Weights of a small GPT-style language model, trained from scratch on English Wikipedia.
Size: width 448, 7 heads of 64, MLP 1792 GELU, vocabulary 7717, 34M parameters.
Architecture: LayerNorm before each block, learned positions, untied embeddings.
Training: a variant of Muon for these matrices, 862M tokens, 17606 steps.
Each number is 128 + 32 x the weight over its row's rms, rounded and kept within 0 to 255. Layers, rows and columns count from 0. The size above them is the row's rms in percent of the matrix's.

# layer 3 MLP down (transposed), 1792x448, rms 0.223, rows 224-276, columns 64-127
size [ 96 100  99 110  99 105  96  93 105 105  98 102 103 100 100 105  97 104 102 103 102 106  99  91 109  96 105 116 101 108 121 101  96 105 102  95  97 107 106  86 106  98 107  95  94 108  90  91 101 103  92  91  93]
[[147 111 206 102 193 127  99 169 196  64  85 126 149 116 131 151 107 169  81 103 141 143  71 153 166 114 138 136 160 116 143  93 126 124 127 180 181 111 127 182 163 106  97 116 149 135 127 113  99 125 138  79 134 139 105 152 167  74  62 203 124 120 158 142]
 [148  98 159 157 157 131 131  70 125  63 117 152 104 168 185  60 198 160 123 163 110 199  98 144 116 113 147  72  90 103 126 102 159 115 171 126 171 117 132 151 154  82 137 158 144  65 128 112 126 108  85 140 106  50  94 142  95 134 141  92 127  98 143 115]
 [141 111 104 136 135 134 117 111 150  83 124 157 203 167  97 137 110 132 119  82 150  87 150 127 144 177 129 136 139 125  88 143 160  86 104  81 100 150  54  65 103  97 169 172 162 125 145 163 123  93  85 157 163 156 153  98 110 114 173 198 154  87  91 148]
 [ 92 132  93 140 144  80 129 109 148  85 108 190 136 149  94  73 145 160 165 107 214 138 119 124 134 166 180  90 141 141 128 173 183 166  88  93 126 105 117 103 103 158  90 181 169 150 186 126 152 146  56 118 110  84 115 156  77  76 135 115 156 136 146 138]
 [112 117  91  72  92 103 169 165  96  77 115 173 123 109 161  90 115 128 114  80 148 200  93 135 101 130 120 142 114 137 170 152 152  91 148 148  46 147 120 167  93 132 104 151 138 187 119  80 191 119  85 164  88  67 126 176  91 107 138 108 109  57 147 213]
 [ 88 125 135 125 130 160 164 121 164 102  83 118 126 131 130  78 140 168  89 130 137 116 154 161 104 125 146 164 158  97  58 183 122  93 108 129 177  92 130 132 132  78 120 137 136  81  77 128 105 141 164 155 155 126 130 170 146 145 174 108 121 148 183 151]
 [ 86  99 110  91 149 141 135 147 127 100  91 161 171 118 102 120  79 160  51 168 146 140 160 156 153  91 178 163 107 122 132 167 154  76  88 133 105 124 121  76 201 147 105  99 125  89 112 118 101  79 152  78 145 146 140 112  86 127 112  68  77  63  94 109]
 [132 130  76 187 113  64  99 113 141 126 129  82  87 119 119 113 176 124 168  83 115 179 126 160 126 125 145 118  78 137 155 115  87 110 138 136  97 120 135  66 144 145 150 117 108 177  98 130  88 112 128  75 151 148 116 177 143 144 121 104 148 142 108 122]
 [116  83 132  86 102 161 165  81 158 170 102 174 165 168 142 114 109 134 132  89  50 120 144 148 153 111 167  32  90 127 127 131  90 115 124 128 123  84 115  94  79  94 154 140 117 139 102 135 118  88 136 110  87 112 132 100 112  70  92 101 152 155 135 145]
 [186  98 150 136  99 133 123 154 123 147 127 138 132 113 127 144 149 136  53 115 171 179 100 123 145 127 136 156 149 158 140 104 174 106  68 104 116 148 108 132 165 208  96  73  46 154 114 159 137 108 125 170 153 132 132 140 107 130  82  97 132 142 198  82]
 [ 89  93  83 150 131 151 120  83 133 155 125  92 116 153 105 100 143  92 142 129  33 120 121 127 111  59 116 131 154 102 133  95 145 157 168 109 104 162 141 140 155 119  83 114 177 150 134 139 116  97 112 114 156 143 126 186 160 121 109  58 127 186  99 160]
 [145  99 194 108 104 125  87  94 184 160 130  85 139 115 140 171 134 111 129 146 139 144 130 135 142 126 136 115 198 144  90 119  86 106 159 108 129 160 148 155 101 146 119  90 113 126 105  93 145 127 116 114 175 107 161  93 137 156  90 132  78 191 107 120]
 [161  66  87 121 143 157 113 141  54 106 129 183 106 134 163 126 106  75 156 155 134 105  81 101 114 126  93 105 141 149 145 196  90  69  70 128 130 152  39  96 130  82 109  95 102 112 102 103 190 227 128  70  96 147 127 114 137 152 132 122 175 137 102 205]
 [ 88  84 112 100 143 166 151 112 113 152  93  80 105 160  84 123  89 137 136  96 108 142 118 104 158 159 198 107 136  89 153 120 123 158  98 145 106 117 161 196 131  55 210  48 159 116 141 160  88 132 158 122 119  92 106 116 203 128 106 110 179 161 161 186]
 [101 170 126 142 157 150  43 119 116 157 137 117 121 135 140 128 116  95  54 104 113 145 179  50 151 130 112 111 126 149 100 107  97 141 189 105 126 148  80 109 112 125 114 107 137 113 138 158  81  97 123 114 102 125 122 166 134 133 160 139 128 140 168 100]
 [ 94 100 158 157 123 187  96 100  97 123  75  92 115 191 145 138 142 112 118  92 130 152  95 135  81 138 157 112 128 124  99 128 186 146 159 161 170  89 150  58 123 152 137 156 124 143 101 135  95 144 152 136 136 128 103 144 107 118 188 115 169 115  50 149]
 [173 138  68  91  93  95 154 117 177 163  63 148 101 109 100  98 126 148 100 115 102  74 199 151 123 135 197 157 227 129  53 118  98 109  75 100 111 138 120 143 134 181 118  94  82 136 105 109 124 123 140 159 141 134 136  79  54 109 163  93 113 181 123 104]
 [ 35  56 109 102 122 154 137 127 123  59  61 142 157 144 179  88 162 140 109 181 131 147 118 128 167 146 145 156  82 190 135 121 144 127 183 148 174 124 161 100 149 143 143  91 120 125 112 109 101 145 135 141 146 124 145 160 140  61 116 120 107 123  28 172]
 [143  91 176 155 166 144 175  98 102 132 128 145 167 133 101 134 116 118 101 190 147 124 120 154  90 165 136 150 102 160 121 134 130  92 180  79 133  92 144 110 112 110 150 124 131 114 188 160 110 181 184 185 111 134 108 171  61 165  83  96 164 159 106 145]
 [138 150 139 106 166 113 198 156 122 157 148 176 133 142 113 134 105 103  94 117 145 164 109 125 123 154 112 108  94 144 101 168  96 145 124  93  75 163  89 151 132 124 100 133 173  99 134 131  43  67  94 137 108 104 104 138  52 153 143  58 113 152 101 118]
 [ 30 159 156 131 172 165 117 144 117  88 125 103 107 190  81 152 167 114 142 160 145 137 153 168 140 159  76 136 120  87 143 168 140 152 113 166 118 116 150 189 134 143 110 102  55 162  75 178 180 119  89 133 114 151 146  87 106  88  95 168 159 126 140 140]
 [148 126 113 148 107 137 178 116 143  26 100 184  90 116 134  93 118 150 112 132 118 150  80 106 152 145 120 102 112 133 107 139 127 140 102 172 115 122 148 153 140 114 153 177 143 154 151 148 172 169 110 123 158 138 198 147  79 137 127 103 142 133 142 134]
 [205 113 106 133  75 106 127  97 167  76 108  96  69  65 154 162 126 115 111 158 113 131 162 107  95 179  91 117 146  74 121 100 113 136  86 113 155 124  87 130 112 111 144 134 138 111  23 144 122 166 175 132 149 138  96  98  95 149 188 131 101 160 113  49]
 [148 132 121  79  97 170 162 125  87 147  82 138 111 127 189  78 110 124 145 137 153 161 166 150 139 117  82 107 118 153 154 138 145 124 160  71 129 169 149 102  92 113 144 159  90  88 139  92 183  88 159 115 119 131  86 134 118 168 133 139  58 205  71  90]
 [164 165 105  71 133  76 135 125  98 105 163  65 134 143  99 142  91 116 154  89 114 136 119  70 157 157 148 132  89 149 125 158 170 137 111 116 102 127  98 167 103 171 140 228 143 122  94 121 158 134  96  98 146 120 134  66  88 111 112  75 141 108 157 172]
 [ 81 111 151  99 131 136 173 102  97 114 104 102 128 125 113 122  66 142 161 118  91 113 125 125 120 157 110 135 106 121  98  88 136 108 126 156 126  96 176 120  53  99 139 139 128 131  74 133 174 128 140 135 153 161  95 121 133 117  90 169 164  98 123 129]
 [171 105 130 106  43 150  89 139 158  98 121 200 100 171 111 173 112  99 166 107 138 164 139 166 193  77 119 151 109 141 112 125  97  87 132 146  82 113 111  79 126 131 138  90 111 218 175 140 120 128  75 165 161 130 155 241 120 123  95  80 105 143 101  99]
 [ 73 137 100  70 167  95 162 117 101  81 139  90  91  66  79 153 180 148 120 124 153 138 159 138 116 146 138 122 169 141 156 154 115 100 120 198 153 131 173 129 139 130 175 102 166  95 157  95 154 106 144 106 156 148 132 147 112  97  76 254 134  47  83 140]
 [183 140 132 109 171 113 161 163 147  93 136 134  49  97  52 128 155 110 144 155 112 176 128 100 112 125 136  99 163 180 116 116 135 108 112 122 124 201 114 146 149 113 117  75 100 156 152 118  85 107 158 110 170 140 114 143 111 159 154 114 147 120 131 143]
 [121  80 125 159 164 117 179 174 171 109 100  91 172 152 154 133 103 151  90 147 132 104 155 141 123  58 136 143 105  95 134  95 139 165 145 176 104 134 114 172  82 187  81 140 116 148 186 109 110  94  92 152 137  93 119 104 163 119 143 153 110 144 140 101]
 [153 117  47  85 101  99 153 110  89 103 151 145 167 130  86 135 163 147 159 106 142 149 175  81 150 119 132 110 187 123  87  58 168 126 159  78  95 159 119 114 150 186 166 148  95 153 154 122  76 138 144  96 129 163 119 100 117 144 158 165 146 188 131  65]
 [113 168 169 108 150 126 102 196 126 196 113 134 107 102  74  76 115 141 131  98 108 174 178 169  79 127 170 140 144 113 177  76 127 133 128 156 137  93  77  91 130 151 121 115 128 106 112  51 139 162 141 166 146 169 160 160 133 129  90 124 130  64 142 144]
 [137 105 165  81 126 188 110 173 136 155  98 153 130  95  71  80  99 199  28  97 109 157 155 158  98 144 142 111  67 142 101 102 159 126 148 126 126 127  99  92 124 108 125  74  93 112 125 180 106 119 131 110 136 159 117 149 145 125 149 140 183 141  90 170]
 [ 96 123 141 134  97 121 180 125 152 142 138 132 192 162 104 150 119 140 158 144 164  89 163 145 130 166 131 167 122  61 172 131 151 110 125  95 102  67 159 101 131  80 148 127 111 205 120 167 130  71 130 193 129 108 138 161 178 117 121 122  35 134  90 148]
 [ 76 105  96 134 137 172  83 140 138 107 177 145 156 145 165  68 142 101 116 150 131 137 147 146 117 147 130 104 128 205 130 160 137 105 107  98 131 123 144 137 129 104 142 182 165 137 159 117 118 121 123 193 102 199  87 183  95 132 111 117 139 139  96  73]
 [156  92 123 129  96 229 102 111 130 141 226 119 141 184 172 164 197 161 153 106 115 111 151 163 155  93 101 138 129 133  53 126 136 123 129 141 151 111  96 141 112 146 137 163 130 124 177 181  69 141 134 133 114 121 200 163 145 144  57 137  99 152 107 106]
 [108  93 130 154 158 136 111 112  95 120  69 122 157 107 158  78 138 151 108 118 145  99 104 163 129  76 169  78 139  88 100 138 100 120 104 143 104 126  36 121 130 175 103  81 149  97  88 117 152 132  97 101 129 121 108 111 165 151 152 205 134 160 133  99]
 [ 88 147  83 150 121 124 146  88 160 122 139 119  66  85 163  55 110 145 176  68 140 102 148 126 170 190 120 133 190 118 162 148 145 149 137  85 119  83  78 133 132 130 170 119 111 133 156 113 132 126 203 120 126 127 108 127 132 119 109 151 102 117 180  99]
 [130 157 147 115 140 139 134 104 128 129 128 105 106 126 152 108  90  64 135 142 115 159 136 193 115 103  80 188 205 138  80 211 164 142 137 176 154 123 192 132 117 139 145  88 133  84 153 135 138 127 143 142  73 178 121 137 170 108 163  84 145  95  81 146]
 [127  96 131 153 155 107 111 140  90  96 114 159 143  75  84 125 128 109 133 116 125 208 163 173 124 153 108 125 159 139  56 107 143 131  72 144 133  75 129 147 174  76 141 169 156 120 155 129 110 109 138 198 154 118 121 127  99 128 125  93 147 112 119 143]
 [132 133 131 170 134 124 187 160  94 151  96 168 171 124 113 137 203 116 182 164 108 173 134 120 179 101 140 132 163 159 130 175 162 170 135 138 105 154 165 166  92  92  97  79 122 124 164 122 103 100  91 141 121 153  92 156 137 124 150 116 119 163  49 125]
 [ 92 155 164 139 115 148 142 116 141 133  84 108 134  67  86 171 166 124  94 138  93 141 119  86 125 112 137  88 120 134 101 144 135 176  89  87 160 102  83 134 163 145 101 146 103 143 128 141 156 125 103 197 146  99 146  67 158 137 206 120 135 122 168 118]
 [169 118  84 135 139 135  92 203 172 142  66 134  76 154 199 112  88 125  90 106 147 202  95 110 145  73 132 100  57  77 157 122 109 121 146 113 121  97  86 189  83  92  60 114  91 177 138 135  48 133 106 123 106 155  94 143 121  92 127 131 209 154 141 125]
 [113 135 111 124 111 152 116 108 153 180 131 135 136 100  62 117 146 142 115 116 108 172  66 151  80 123  65  93 119  80 127 151 132 157 138 120 153  91  85 122 164 138 145 136 146 158 185 147 100  99 164 208 147 159 112 122  92 119 105 132 168 111 125 121]
 [111 112 114 157  89 126 140 138 121 130 120  92 126 169 112  66 171 144  98  98 166 145 140 106 116 119 143 133 151  98 109 170 115 178 102 145 114 194  93 142 121 206 144  57 109 110 140 145 114 140 145 128 155 141 179 188 112 153  95 216 123 148 173 139]
 [103  95 110  94 167 165 183 122 136 107 121 162 127 140 181 143 147 116 150 172 142 124 141 112  97 124 130 135 116 156 152 160 127 129 104 144 119  71 114  47 170 133 185 135 127 141  64 156 104 125 109  71 110  46 110 153 116  80 163 113  72 147 114  78]
 [196 213 103 246 156 171 160 176 138 118 128  47 125 184 143 182 109 101 107 128 119 189 149 142 119 104 141 142  95  89 125 136 106 132 123 208 122 108 116 149 124 130 169 157 171 176 218 122 156 121 135 123 118 156 116 147 144 135 156  28 185 102  98  68]
 [146 182 124 131  76 139 111 150 178  82  75 100 130  86 134 159 120  89 152 124 111 151  67 138  76 105 137 107 140 152 101 149 143 149 119 142 141 105  99 143  99 168 124 131 129 151 123 117 172 130 156 120  87 130 141 134 165 120 164 195 110  76 182 102]
 [187 101 127 125 139  14 169 145 134  95  94  90 143 166  92 142 170  81 152 183 162 155 135 149  91 156 126 170 171 220 129 116 167 138 179 137 112 139 155 142  87 170 121  91 115  89 141 143  71  71 182 111 139 152  60 139 154 113 151  99  89 102 149 139]
 [117 128  89 131 197 143 162 130 166 116 115 119  66 128 133 101 127 172 113  91 140  86 117 196 102  85  88 127 164 166 118 161 138 101  98  94 153 123 120  89 124 114 161  82  85 177 117  99 122 121 173  89 121 119 157 114 122 153 186 147 115  90 120 138]
 [132 139 126 122 129 147 120 134 142 144 167 163 174 124 175 108 132  76 123 198 164 137 127  48 147 144 110 142 121 220 161 134 163  92 148 151  91  89 106 151 192 142 215  92 185 101 124 213 142 137 119 194 141 106  62 105 155 142 137 125 124 139 162 127]
 [122 207 149 112 163  79  99 149 152 158 173 128 145  99 146 183 133 137 131 122  70 139 146  70 107 142 182 137  98 154 114 134 123 136 157 136 106  84 140 163 115 160 111 129 149 170 135  79 136  95 144  99 145 123 110  98 155 129 112 185 170 134 166  51]
 [138 154 140 131 105 179 127  76  74 157 119 104 180 125 165  94  95 121 129 102 137 171 150 111 137  95 109 182 159 137 113  36  75 161  83 127 128 148 152 106 184 154 106  93 112 114 132 133  68 171 145 114 121 211 119 150 104 117 122  97 148 135 170 183]]
# layer 3 MLP up, 1792x448, rms 0.126, rows 225-276, columns 64-127
size [108  97  98  97 104  98  94 101 106  99 100 103 100  96 105  89 101 105 107 118  99  99  88 103 101  99 140 102 101 102  99  98 102  96  98  93  96 123  85  99 100 116  97 101 106  97  87  98 103  95 105 100]
[[133 210 127  93 135 107  98 110 163 109 129 145 166  98 177 166 101 181 113 145 204 148 164 110 117 190 147 166  87  85  85  62  94 172 118 122  20 183  85 104 124 160 141 140 116 131 132 157  58 153 135 147 142 161 131 102  97 152  76 113 148  75 124 111]
 [135 152 108 120 122 152 171 122 161 103 192 183  89 136 155 121 131 168 152 141  93 167 151  56 116 128 103 127 133  68  89 175 110 132 174 156 131 153 146 105 133 108 119 182 156 163 162 159 136 141 104 153 115 183 157 155  80 112  47 120  89 128 140 111]
 [ 87 112 126 126 133  96 152 145 160 157 103 138 160 142 128  76 135 123 136 129 119  54  92 111 167 127 121 128 150 126  94 148  92 171  93  99 146 124 146 113 142  90 134 129 102 154 121 109 162 114 151 141 179  82 161 192 152 115 111  98 122 138 100 104]
 [ 96 114 100  94 118 144 152  19 111 175 104 169 157 140  92 181 160  84  97 138  99 153 132 157 188 116 114  97 121  88 100 134 110  80 111 168 140 157 130 131 119  90 137 119 153 140 107 123 149 124 139 119 110  98 117 142  95 130 166 137 150 220 184 129]
 [162 121 184 119 130 104 164 151 160  91 117 136 185 135 112 113 133  87 200 114 128 110 191 162 148 124 154 145 191 153 104 100 124 130 122 122  84 113  96 129 132 200 109  81 188 151 181 115 138 160 116  81 107 133 142 121 179 146 113  86 122  94 118 143]
 [ 66 107 162 117  86 143 144  69 176 107 117 121 164  84 122 127  92 113  93 143 149 132 147  86  98 136 111 123 119  91  88 138 131 173  86 168  80  80 121 104 165 199 139 120 158 126 158 101 110 104 139  96 141 144 116 104 102 142 123 186  90 149 117 165]
 [ 86 180 141 150 110 138 140 136 138  96 183 145  74 143  99 139 136 145 108 183  86 113 128 131 109 134 122 104 117 120 129 111 129 184 142 108 195 125 146 148 125  87 181 129 133  89  95 147 111 113  89 138 184 175 179 156  99 102 147 143 102 139 127 130]
 [136 141  96  84 144 110 117  38 150 160 117 126 193 105 147  90  87 157 167  91 179 162 126  92 181 136  93 137 149 134 165 169 169 103 102  74  95 111 126 144 145 103  51 141  67 130 137 193 171 144 117  98 109 202 105  77 150 122 148 199 146 111 154 159]
 [147 125 109 179 113 100 138  73 176 172  63 113  29 142 129 109 152 105 123 191 129 152 112  96 151 165 128 119 126 129 139 106 104 129 112 123 121 155 130 106  99 178 173  91 100 191 114  95  96  80 176 187 169 121  96 166 103 155 148 113 134 115 128  60]
 [131 145 109 140 132 108 108  52  87 111 106 118 140 100 128 154 144 117 145 122  98 119 164  84 175  65 153 127 146 127 102 150 158 180 157 137 140 152 111 131  45 169 154 136 130 125 135 151  69 155 118 128 177 106 125 130 139 120 144 157 107 105 136 125]
 [173 149 130 116 116 115 141 134 110 161 101 121 135 153 151 169 102 127 111 203 121 154 107 132  70 158 113  85 138 142 189 114 114 100 130 143 137 149 147 126 122  99 168 115 114 157 154 133  77  94 128  96 146 139 112 134  76 163 126 137  75 133 138  83]
 [ 88  84 154 114 175 140 100 159 134 104 150 141 110 102 111  99 134 158 154 155 154 172 132 102 137 167 141 100 136 137 161 126 116 112 157  90 109  85  85 134  88 121 136 156 186  97 115  36 168 177 146 135  95 138 170 129 135 169 119 103 172  78 138 210]
 [103 151 142 154 136 185  92 132  91  97 116 164 143 107 162  76 144 141 149 122 151 166 111 140 139 141 128 169 189 165 136 103 125  90 110  74 127 137 141 112 167 134 143 141  51 100 146 181  87  70 120 150 128 170 124 147 126 171  75  92 151 117 148  96]
 [130 138 128 134 112 164  52  65 125 159  90 127  91 155 145 133 161 144 105 121 166 162 175 113 127  84 130  98 185 135  79 131 104 152 163  62 137  98 128 142 156  88 130  85 157 100 160 160 161 104 135 167  90 115 103  77 121  68 207 131 143 120 140  95]
 [173 130 115 150 119 118 116 127 158  96 126 128  89 140  83 117 189  91 131 172 205 186 118 105 109 107  59 142  99 145 137 111 150 141 111 128 100 187  79 162 149 125 128 179 117 132 139 147 155 160 120  79 149 136 125 116 111 150 155 127  69 105 164 100]
 [140  80 177 114 128 118 144 132 163  73 103 158 171 110  77 117 101 136 104 114 143 130  77  67 158 199  87 114 127 170 112  61 169 119 129 162  72  89 100  97 100 118 163 116 123 144 180 135 120 155 106  90 146  70 115 138 129 169 146  57 145  97 170 173]
 [132 124 140 141 210  82 126  76 133 128 136 130 140  87 148 107 181 156  99 113  99 124 115  99 113 170 109 128 125 119 172  79  95 113  72 176 144 136 144 113 161 108 125 172  77 104 186 140 131 147  87 127  89 124 122 140 104 141 163 177 123 149 109  85]
 [143 180 159 138 143  95 154 120 183  60 107  62 140 149 100 102 108  97 113 121  93  31 181 178 160 107 152 174  67 165 130 113 147 157 185 166 113 112 136 103 191 108 137 162 166 111 154 106 111 137  97 129 166 145 143 178 139 165 133  89 201  88 152 151]
 [173 158  52 135 137 163 115 130 130 156 117 156 145 126 171 137 121 133  66 134 143 156 153 150 156 159  81 149 130 134 162 119 187 133 127 143 132 107 126 113  77 124  84  88 119 175 176 136  84 133  84 192 121  89 120  92 108 168 197  81 156 107 167 143]
 [ 45  61 165  63  41 202  98 123 142 125 135 170  97 135 133 128 140 135  83 137 167 124 102 145 139  88 133 114  95  85 155 146 163 169 177 153  27 158  96 119 123 128  94 159 109 179 129 114 104 127  91 132 146  94 164  91 172 123 122 158 107 132  89 131]
 [ 97 121  89 196 104 150 186 123 116 126 130 170  90  92 162 160 130 172 125 223   8 154 134 113 122  78 115 116 104 112 128  71 139 126 151 172  63 140  92  96 174 121 162  99 159 111 117  85 161 168 125 161 181 117 180 119 160 115  87  92 141 168 121 135]
 [168 117 142 140  94 136 143 102 132 120 174 117 124  89  99 152  88  95 112 137  52 153 153 138 129 153 146 132 129 141 173 177 123 141 104 107 144 173 137 120 156 122 136 126 125 116  95 106  62 104 165 138 108 186  95 121 109  89 142 191 126 118 144  88]
 [ 91 152  92 181 153 132 111 102 177 105 178  99 151  79 108 134 148 136 121  65 113 147 125 161 118  96  90 158 126 166 118 125 144 101 126 107 145 115 145 123 124  58  73 150 119 157  68  93 143  99 115 100 123 152 132 150 113 169 127 137 176 144 136 125]
 [174 130 116 159 122 126 167  58 119 183 102  85 111 161 126 108 163 104 118 155 106 186 114 116 143 169 142  96 122 122 132 133 110 134 200 153 127 159 156 155 126 132 153 154 112 138  90 196  98 142  87 130 130 147 150 126 125 128 165 110  94 114  99 182]
 [117  94 133 130 155  97 109 122 151 171 112 155  99 189  43 164 116 158 169 110 162 157 131 118 145 122 166 129 151 143  62  87 128 103 102 175 181 103  77  85  88 192 140 100 163 144 100 136 159  98 116 110 165 128 123 193 103  97 149 142 136 104 115 133]
 [106 121 133 132 140 102 128 119 135  79  74 114  91 157 127 119 108  96 173 151  96 144  90 135  83 152 129  77 161 165 125  89 174 162 147 164 114 127  89 124 158 193 108 168 120 124 145 184 121 110 107 190 162 179  87 134 147 116 154 138 123 204 135 146]
 [146 175 126  78 136  92 133 136 108 101 117 175 129  93 114 165 162 158 188  88  74 103 145 149 137 121  80 130 120 124  72 143 121 153 138 127 129  90 145  98 129 172 132 126 106  53 137 120 128 126 145 118 138 161 149 103 105  96 115 171 122  90  76 146]
 [148 173 120 102 117 123 146 183 181 140 166 173 116 155 159 120 136 113  99 120  38 148 131 131 108 131 152 143 110 168 128  94 164 157  91 100  95 156 155 125 120 153 118 121 130 135 181 111  86  66  95  78  53 122 159 141 150 102 161  99 208 112 129 164]
 [130  32 111 175 103 110  95 175 140 123 144 101 149 128 143 192 131 142 125 122 147 160 101 146 164 135 152 142 150 126  92 131 114 206  94 221 154 118  82 173 123 157 126 160  76 106 132 118 152 121 148 152 148  85 153 145 116  96 150 163 156 159 139 182]
 [137  94  60  61  84 132 135 132 109 152 136 122 192  69 124 134 139 154 149 110 160 157 204 129 119 117 170 146 142  84 109 114 122 152 165 128  82 150 196  83 150 127 151 172 131  94 129 123 118 124 113 115  90 127 123 165 118 112 209  83 138 160 135  82]
 [174 134 137 118 104 118 133 185 182  99 126 100 108 115  69  96 136 142 166 126 123  74 122  98 134 115 146  95 113 103 151 119 165 101 115 137 116 160 141  80 186 135  99 117 107 130 161 133 173 130  98 125 114  93 138 131  99 132 113  65  97  92 153 109]
 [165 157  70 161 122 101 133 139 147 163  71 139 226 153 123 145  86 142 170 107 103 135 105 117 137 129 155 159 170 124 128 160 120 103  99 132 154 166 157 128  97 189 133 152 131 183 134 138 121 136 156 124  96 119 144  90 127 143 130  95 162 169 101 109]
 [128 162 142  98 104 135  98  84 132 132 138  96 142 135 117 128 144 145 102 218 177 100  92 147 116  77  90 105  56 114 157  81 107 131 151 104 147 141 151 100 120  77 110 206 157 137 110  85 194 124 151 173  73 145 190  66 137 135 129 143 108 132 108 117]
 [146  84 118 118 124  92 113 115 134 156 130  74 178 114 175 170 108 162 116 178 117  92 177 123 166 148 124 151 169 152 116 142 135 174  77  81 135 128 132 123 118 130 185  96 142 163 125 140 180 115 111 203 125 157  65 138  57  55 116 122 163 104 141  96]
 [170 126 113 191 131 169 129  86 159 113 131 124 109 109  71  87 117  85 206 105 143 124 118 133  71 119 160 144 191 106  55  80  99 116  84 110  75  99  89 153 117 150 195  91 148  97 104 114 164 133 121 144 173 119  69 104 132 143 120 176 144 162 125  88]
 [ 82 103 122 146 134 135 158 127 115 138 142 124 115 109  81 211 127 110 139 122 115 142 130 173 132  68  60 124 167 108  46 164 117  70 108 137 171 202 133  98 110 145 153 152 140 214 129 131 139 113 114 126 149 142 111 136 172  83 151 187 106 160 153 122]
 [120 126 178 144 157 129  98 124 128 159 111  99 103 153 119 119 145 143 142 142 136 113 156 138 163 163 144  99  83 116 123 108  77 112  88 102 108  46 128 127 103 164 135 104 145 131 113  83 144 127 159 140 134 146 177  92 146 135 167 127 120 119 113  96]
 [174 142 185 146 101 119 108 122 153 121 158 106  83  98  95 153 117 130 214 109 180  43 128 161 101 119 163 182 169 145 122 151  81 134 166 140 160 161 142 115 120 153 129 171 112  80 142 151  99 114 109 119 109 117 111 146 174  89 197 166 142  82 125 130]
 [111 119 111 123  91 146 184 124 123  62 135 127 140 139 116  94 153 114 124 141 118 144 151 109  79 180 152  81 103 118  97  99 135 134 137 106 134  57 122 114 115 160  90 124 157 123  73 134 119  50  79 190 130 134 104 125 140 120 130  58  36 116 120  97]
 [ 79 120 179 126 156 108 136 157  92 175  71 134 115 140  96 143 106 111 150 134 140 185 105 149 117 173 101 128 157 119 113 136 180 124 106 178 158 164 110  89 136 158  80 157 151  98 129 203 138 121 139 108 164  92 123 158 103 146  95 104  92  89 166 100]
 [136 121  97 121  79 116 166  65 190 106 140 103 130 141  98  64  87 127 100  99 157  66 114 135 185 158 125 111  69 114 101  82  90  90 130 117  83  83 183 136  90 116 146 116  82 137 131 121  74 120  88 173 190 101 151 127 123 148 189 167 159 117 170 160]
 [100 165  67  94 167  79 141 167 147 131 116 192 148 135  98 132 135  55 151 158 123 147 145 135 154 106 130 122  98 110  91 110 121 118 124 114 120 120 101 133 171 149 119 145  91  94 118 153 122  98 102 142 142 186 132 121 103 148 206 133  79 190  53 124]
 [157 136 149 170 142 121 119 138 125 136 155  91 160 121 133 145 154 116 146 104 163 151  64  96  96 139 122 150 150 108 167 117 117 136 157 107 160 128  89 133 102 169 193 132 157 119 164 143  90  87 137  41 141 164 188 138  56 174 129 132 115 131  77  75]
 [115 174  98 141 116 146 128 102  75 133 141 132 197 191 176  95 165 132 128 113 161 104 145  88 106 117 118 166 126 173 132 146 140  75 108 109 100 146  97 145 118 151 147  84 149 183 157  82 113 168 130 181 103 114 135 181 141 139  91 145 122 132 105 144]
 [112 140 142  85 140 103 108 135 169 191 146 166  99 124 143 142 124 103 116 111 134 145  91 125  73 173 117 123 102 104 179 128 134 139 152 140 121 173 172 140 155 127  93 120  91  93 154 122 176 154 126 106  99 126 161 114 105 115 104 158 161 135 136 133]
 [144 117 146 134 150 141 158 126 131  85 134 164 127 120 138 113 186 138 110  55  94 172 151 155 146  96 111 128 109  85  98  94 126 156 136 111 181  84 101 108  84 150 115 139 123 108 147 110  90  76 104 121  94 143  70  82 154 157 101 129 144 144 112 135]
 [168 146  93 182 123 136  77 151 139 168 204 146 148 109 122 104 166 129 107 165 122 133 193 115 123  83 136  57 140  99 156  98  84 160 127 143 118 137 135 124 126  69 160 155  94 125 140 115  84 134 136  99 145 182 124 164  90 150 128 215 139 158  58 155]
 [157  51 123  77 155 107 152 120 157  91  76 128 133 132 131  97 116 173 106 139 114  74  88  85  70  91 121  93 102 157  70  87 111  64 202 123 166 116 127 192 102 160  82 125 148 174  96  75 136 106 163 100 169 150 172  58 126 101 109 134 173 116 136 120]
 [185  87 109 159 100 120 127 151 175 165  99 107 121 119  84 114 147  70 146 169 131 109 130 199  27  91  97 190 194 139 112 139 129 103  83  93  94 148  94 128 161 156 157  90 118 110  85 129 137 157 112 113  98  93  95  90 121 177 139 139 156 132 149 123]
 [ 59 178 122 116 114 120 149 132 122 178 112 131 146 156  96  86 129 146  60 108  86 129 103 185 173 180 125  94 129 119 116  98 123  89 137 138 145  95  69  88 108 153 122 139 127 113  58 111 152  80 177 136 126 147 147 147 173  98  89 103 151 115 143 139]
 [135 128 175 138 159  96  84 149 159  86 114 203 104 158 107 121 109 102 166 123 157 124 126 155  72  94 139  15  93 134 104 115 144 122 116 143  94  96 184 144 160 123 186 102 107 150 135 145 120  97 113 123 156  80 188 156  92 130 104 143 107 185 145  83]
 [126 195 163 190 143 143 127 117 133 142  88 161 151 127 147 163 121 185 108 117 105 178 122  78 219  62 121 104 146 128 147 113 108 142 111 138 153 126 121 140 158 160 134 131  92 152 123 168 118 153  91 156 107 176 129 158 169 151 115  82  90 132 162 157]]